Weights of a small GPT-style language model, trained from scratch on English Wikipedia: biases, normalized queries and keys.
Each number is 500 + 40 x the weight over its row's rms, rounded and kept within 0 to 999. Layers, rows and columns count from 0. Numbers have three digits each. The size before them is the row's rms in percent of the matrix's.

# layer 4 attention query, 96x96, rms 0.229, rows 0-31, columns 0-95
070:521542486485535523509435482488509532509564396501542521448423527472520484540410460449558549494444463540484444493503549465521589536460582583507527537523462531563465481484529495514478532491448510481408516499501439475502569499488499526585548491453478518508499464493523534490544560522497512521
089:522491484535469580569545525471525480431552494556488478478562540430539523526490533484515380464515513494490489455425507475531427460546469460515503482478526533552590483463490534532508546454509506496512562515490444556508450490559440474515492539481467488535491565416469479574430488499491519502
067:476483529504477497510481525616413565504533497511462506474461495538464514445509479500441517542495493462496447589506432510405491471540550527469523492490511482517549570467472481511525519492459462531536464513507506415462482486596504523435547561519497511549453471492503479530462496421606486525
084:461572502516487452530488496508484461514511534537489443478444489527445498497459463487511476509526525458504532478470539555540516548435434509480536477481472537476464515459440494438571558512499552518472484502454490585530426499433566497478442454407501477574514549454471538560445542550428540453
099:537495451437561511519490585491516507499492529490454558481502466446434603594506554489484501428512484512453471469494466497496480519468481439478565567535520485526516458466524427531512479435517483579526524426519489456530557489466470460466519518556456527480569544463458443508525557504512508445
097:532411493450504513414533574462570549467519477440491548527567522404507527518543544509543506486484468535506478494551530456437445527551523497499542499506505462493458448492555529472444430535509482481503553451566508452483557535454446495489559502526539504434483430499476535469483447525548462497
084:563485456502509481524475468466542497539539432494542506523543533461523472522477559468463508552515514508496442552463503444473485455605556584538460462480458545498512527468494554516475395463493512475481513520539567467551532528500438511484524505550622453505439445483515469472493445520454532522
117:466492545520471501448488502549504475567465519511477506469473444495483524532591553539427475517532567477464505560542490453549439451486512437528486578510520493597566509473456468457526506540570552511524510540521419460500447468521475569527494483503498527547498500529434448528505500452516402504
087:514484446494399523508481489505454480545515513420505500604509504547506535481430527526486461466470582473509496523463414498518533490528462542450488444623472512472518552474504519503495500599540505484483472500453529626482528486500531506508492413515524495507473470523469498463484551483473531543
110:537506486536472498475491478536544482488520546551472506480552574515507530519481537509537495525500565505574531452485500405456498460523491490454523513453573495487600564468464457463590491491510455488542594503456415505496572571542445471497487438481501491485487561479472437518454530461501442482
112:483417423530486496477522505529537469406564510441523524504507563536500463495513492449518513472508495499510539424480494529476470538489470588475535510532492523521500488522441515501463475551526527497564577475469522555535524546434453496449471500472459458431548528532507495411487582606454529471
103:494444435499526506519545500562457534549489427545401502410498488517492460552487568483495435480488497510508574541497464413539466477470517555508526499573530524493559501499492432531536485455519490518528462560484487521458484493510479565503424506513520480625546522545485469525496466501527432488
122:532452540578559484502505455485556439412560415499583471571470538533484492467529472481556524539527449530478544452503512533464472492558494533487546496397491494510507510501456563475521512503483518491545517525467526540498472564492430471444467508424502509429486499519531464504468421570509500463
111:517475574518510553494447491467511438522515495541513531543537500456497561454466535541535409521495505504509514521543478420519563487539512461422535501434488502600545487446516426540473479438476499506506596513530447475480481514504436558532510505499577533507468480416446511485480468495458430510
112:483491464492536479483522467482447575479507476419533470456528496479565448492524501477461554487482463522503542525485529486520527567459589496464491421493557493591496441479541438568540505442541506516524534488545510391549510548498529519520494556532444420492476487485554531510551488537488414507
092:519515493417525499536442522408458520526490505477447510479500526433533443537464540547465520482498438483455421482534432452531585594446466552508509526532520478589532477526504518511526483490486509537569463484493450442498516440542552531542474589542517479492508505498514534515534432479463506447
077:492509496496542478461489523480509583452476444470586489497522509540516478419504492462507536551455438520493496500503549481484455525531454571476545467477420475469386537378516519489538516563544550560465520500539544487499483517527532537473495462493504433545503423499502525439428488484472459488
080:486478458464475514512534486491532454548516540570520512457454455510497491460505544487464487433466568524518563501488517497483521487445480500519466590524573516560552462582487524437506414515550592465555486457523466510520516456446481488558430504574431496514561527534536539550541508456460523480
100:504482560526524511565474436509547434481586486507508452557515566538532537495447479548499446541545506514486507454497539473460476508507489468533510466488517530509547493464522496552507535532467526457443567483454540551506445509560568482557535486373532457489463513503491501530428452559418443499
092:449568440468475517498501545552448548520450521546488454412488452440441573573516570516465420436491510477477505502575507493495520526431464502476528549426528466523538549479462471496511486483567504522568482496496471511489479467441478492472496558580465486533534544487491468449517473465531532433
105:513436528490514469413515568577504550530417455507513577500490433456445519501522477532501585471500492484526443608526504501474503529555524486470522505485504444481432543533521511466474476508542494508544482558537443438469537496494465499438535505556484521474486436486541459428532562501552447500
108:473467432494504488472513560537476542541486475563470517455531489494386477487506480456496510468505500497563554623475447468531546495477507503483476526546484460460492536505468449506511499423507480555547462525521494422459524516525512523387511488589457525535539492509485505494548588494581531512
118:520512529533486469504551490496509471448520507462566526626456507509513451471457445506530582552477472524459434440503517547455515548491529547490495523497458454527471481559458583423487558566486478424457491474498490507526470522458521517503515500477490515406489434535574524498542528511454564458
124:496447530496517518488550492526556504453530496464547469542531502519587454492505455455545547518480483495494483416463557504408457488576446510456518483436485506468464519571479619491464484522581533464529543486483511545532504543494499415488512543429497493420463472435542501471479479511497546480
097:483515576450499543554432558434500471508492510457515569516466482469399584522468538527518454527536481471479426533525464540592484524502532459537476556492469486500509495418483503460434488450480533539527452488519473456439530434489491492524505537467574521488562480536484546483466443546489547541
094:547521538488520488458485461477494475509499484520479588537526517463474490517475522543485478538463541539539456515549488398459495526608529489529532517523518465533489522409527481435551475407484479491472596511502492394506507546551456527439533458517529523483432420529512473559501496516552482492
099:461505578526487499468457478440482425531482485468518546460459456556472531580582516531477533532520528455497521582512514489564442510496535485528468528548545517600498478431441446468472482512518543545546497512486454456557510500457513500565509447489524494535518531557479512439498506548466392499
111:509487492541417515466466462486468521484476589457506534497571538511501488483479510465444520485498573449533521517586507433515439578592570440538476530509514510495503554526520473465489451562513499426528555536508420481514512478572546523474534463509533483473453531547463530417482516492506442490
105:513514532491590495550497495454433491536484453524433526440447478511401527558496485520491481465488441522459529595445439506586533512412482543494546500504459498531526484449476424564524553450487499603500453500493516458490497502438533520488472509517475484554560525506487510568519524510511508474
115:495523538481594528517508559503473454419465450527556535497533569510498492469528495513540458474501369516525544422449533484474535526418449483419497471448541514461456468526484515572534512416500476553517545452502499492454501523466497427434502510506500497495540480479547503457458501552466501475
109:508489431461534461474498536551514533513454491543492447468475507470391521477506563531545513504546502509516554536512416467480556460447436492472538487563551483489541520506476438574599489444514474502530511555482522529430516526539476576438445441508534510540480535460473457504454516564519471506
098:501529465486614467531485475512508511495484429533481541421367519482429492553480512512520482479523506522508495526491455511551496466415466513557543545460484491511510469461454426497529584495478505550503512501455442472496482484494492529478452508539452451553593531528491440589504482543478473478
# layer 4 attention key, 96x96, rms 0.225, rows 0-31, columns 0-95
091:497555565502508549483510471491412571434490581453566579524505508481488467524475488501514512483472442507530595492481482438568468476484539466504501468463553494522516591490459524491435518520473416464575457497468489412500446511516483473478520510486473514549529500547474512446515522457589492530
084:532423499469504505461504531531505525427494521541485550520511480555546468504493446434534471424407503511517474446487484522533492477454454516470470527576517471515503466548478566506499490539542561476563480473531493480563477531447506428419524534462479488439537470596566497499511549561472565450
080:524529439534412515494564554510469483453469539470532547580518539484457516457501460593531531487472501540448460478577465443473552486485426488438520477524453443509468444548500465436526510505585476489526523499471505429533537534425472532482479521523475451459516513480528500443510487487591519517
081:499464424512548471480485489441571509442559482471513594506583492491487455517475542475444496497563487471504486494466469524529456453564546512527477517438537517450505526488545520511454369497481475492456576564492435532530534549578491475517500434525522500501508479568534540522532494545528535473
085:473501529568481459475475439511524501510579453519561535553464441483495519531532467564464445499468563550448509515541481495471495423515515491512489438576564492522550476445518472514442503541408493479554471563496523513484474484485397496501461543468494516544497407544463466531520453576519505519
095:410508537513519461445520516504485455515521494532540451539444455462463558553565458541488554534525509544403490517519540430464525464497415460540500483445462459493523435487473540491529520538486493561512443512529593464515500420460468539460511527448528589574474524522480507528484512465505503495
109:462477472496484532546491513498531459535528473543541475486579440532530481509502535474433430517499529492494537512510534441422433462559489449500544509494551506526511515489455515497505443531544514490624510541421439514512479523575449405500561544439524507525521483438491503490467507579516449554
112:570496551545469450515528389490520503495505544544447490525530514474515577574427523493457475527493519494486504517545493478494479520590512518516487562491472481520511562476534565403495504573459496481524460553471489564485479477518470512514517470513529569553469510483391453472457525445502425463
086:522539592478446568552516489467505456523482444488443499535495539490464524560494466435512547465552479419490472510531483498508453510483514543502539540510500505432474508491529541450436506522494551430559481595460453541447424410469465522490417536499511452511520485458534449460528502504503435522
111:513458516563597594499536438518512529435552493486441559521501515573483510456483491548452483495458530493517501482521499459525417497512536551478507484458553513504504559463480558458494489426480464554529502513496514524491442492556453501490457435559547538495467437515455473443523452450577450553
102:501478510488473538489434501545452415463538497522483520534436562553414460460478568520491473445483515496518511501502424515570519551500474432543534498520476542496486476480440504459441524515472528529429543521506518504585438422476533526523477470515512453449533509542483498542500466583523603532
115:550469469551453477470549466480472505470568503503520462524528526531495468443464509478379447596520529516489439473557520439433460517525481520536504518577550546554471524488476510477481488561553478496584532525515502543498479493542444466508486487463502531539501394574483426442516504488506495509
125:480443519518533493457496468500514449484532510515511544506520503561505446453503489507558455510488458479565554471401507498568530561434508518486508429474467529549488447482459530550446517498516513595418479405536586535471458507451508473526479476492502536448482471595537502577492516524502542477
092:501453546520599518462500476502542469519526471451458451448544490430538538534517469483438506548508535511542490515479509460477463540521446560514527442454472489476548564441527539440478522540493569524476489559514586549497402466477482540515461465451554540556487524517450466533455522490453430527
108:491453410417465519493456526534498554570539507454514419483455508498566411486493549510411555497488510525457450507501485443486580495526478479563563513555540528483542478545458425538496509517536502506498485481547528460562496513487551503523547476478432461492553487534482465545493453532490508426
110:505550420444477428506519515516495499480488502484473451422509469475485532580482530492432540541493514534439419505543473504498546530486512477538520486515574503586539521486468499467520475417543541474585477538519452387553490468447454487549470555492540504524574534495478497495573488539486498493
083:482528440492506508510544489437505448572573456515466442459516451461572469494493522467460510514504528501440460441510475531507488521541471555593480467494502540517511529553463507515498477568545606468419485494552534522508578509425445463492502435512493555509467529543503531547511456439491517566
079:553500503518528541531520486424455556457502504459536505463553522428538512565498548404435457512580501483489418494483514451516484492548556511544509455513592507521521555458468511468541499474516507465535522495444531408541429465568507457501529478446463538474422532536473526490496484461545509491
100:530451453458483530505551501466461518498546560477486524503539507527555436470472473410526512437501447508466459445476494470518502569538526499498462466500552488524444500579471531486450494490559575550445550458522467482600527536432510524483497516501487481427537519514537553467605519487537554449
091:501531457496477436540468511473564566561505452458488424499501471494517513553477550496490583509570514479489463448522444556524559525495491535531495498562576519561556484557542509513469444470474481395545456533534550494455520461458399560478436493507470520507552478498456458521514476494495509469
090:500508513502522510484567518540493469511488539565463442519435529468485580516542471576538513557415539500453587541516437539539499422412416535545495481514457444536494490503489451465479515527467530521514582517519554518528522426466483517514509486551511484491434472506473504488500437437495447541
112:515411461469487464481533527491522489530548486480472507538495509509495485550468558545464467525533565587497486501568493477463415520549496522560472479580529523524495535493551521439422418519478491465554527538512523467533516493482399473490449499456559494500517428550446451445529480585530504519
099:503531508490462427457468525549544483520455581501477574515504472512496511482555531508526527415477505483558517550423509599487528523478575460495471511418539482545536428527429461516483467424460466543521483393510452520510451506501528508539539506533489481444509583505550513536515489523466502490
099:440473524507542524535521497469474508472453517485561496479479528510474530420493549492518488495514425423502526481441505453608546551502479451490525536410435519493531510511373528557517539461525531542517506491490473496556533493570601485503546511475482514481482571439511495515460538488470525442
128:453540513489469445538527544504466461506501460458494513478518462468477549601490507467551454479520482556455489535529486552482511513492504427488476505549544454589540499472576496432476522522500523439534519539456429438468489480416440500472470575452518505512570563434446536489536538560514534493
103:464425522517545538533489512499589471537524482508491504528562544475574515509550506576436448562496531490516513528461475479425446524550523546475456443437539526472481521471497455537527442507456491569532433471548584555485436519522438470533480499478489439511460486510483431499484464513518425533
125:549471502451494500509480410490522518530544513564508570508540477516473545602433535506453423425468516501506515516549442484537494483523499518470499539521545496589507554476545549435507516533485468512561470506370447505505463526532468470508528491496509496512532521507440480444426527536539464442
114:513457486454439513491494485525475525520512484601475528484573495506488494541470557506479523483511524494521519585550511459432465479544525464485497545473607508440525525509531550490501417470482479500562460539441454509471509524554480497481442527526520553543506457450438514419480548544609437510
103:589442490513544542492521462467477485489554534495511535558501530506524502502457448556503441550477510551557553455485436520514561515441469593498466433572492508532486520529475524514441522469503431485503521468466604562555493475482486470542507474482493448448522462567487452555475438538462543523
095:543529437488498556449511542481447567512542447420499498449498439499470442498529481530465447509446480555466501521464479489591499530413506510466517450538522488606534453472468442515483517391479514539529517455530525474556502539519528516557545515513528488431499500506543544479488450468481570509
101:542484489532504530472549488533526502499552476476466406462470524486515466497479483511465510576507471503532511499526483442496491515490456583522525465543543514571444494465613419428487483566509538519505509557544537484433426450458446505512422513568548486483439457549490507481546478505500424532
101:518544507543489497442466443473487489482589486491447503516577530563488489502457490545518388520475499566513486436472477562500510516447482463554454491549558522601500532525538507523461534456515425500456545465496491519506530487468468472570475450599549507482498478538449502502553444447500533531
# layer 4 attention value, 96x96, rms 0.222, rows 0-1, columns 0-95
080:557447515434551506481477528436454504492530503497437572524478535480484527496553507520482550552495509454470450531502560500484532528506503468508514578489530535479462520430461484484441427492468535529436524528471484447475562515476493605373520501496504534497502487457510529403501568459563488481
094:501525559512499490500455460461452506490568495578532488569528509494455518448543478501465403483542508524506490458502492478497565499489567500440491517510464526528527441491514530450515513512482407517484440486466518472489510469468510449453430465664570528479486453497499526488497537406499493534
# layer 4 attention output (transposed), 96x96, rms 0.21, rows 0-1, columns 0-95
073:475526513520464535571522483540462495565551490475545508497467481516462454420557526481428509527473507465449559544498511524453535502509499575528495450469438486469557493539453512495503531447555468489508489422559537503477478510434552492464523555548426407567520576526482497570502460525431504491
084:537532478514521456449467464503574544485483526497512460497453488474568485542514517531516519530435484478497482519509512509535538584504498499529497540388493462418491531491492492494474558537579553548525534462592614475534500543540542456492536491468458503487429457464507483524459427486512473410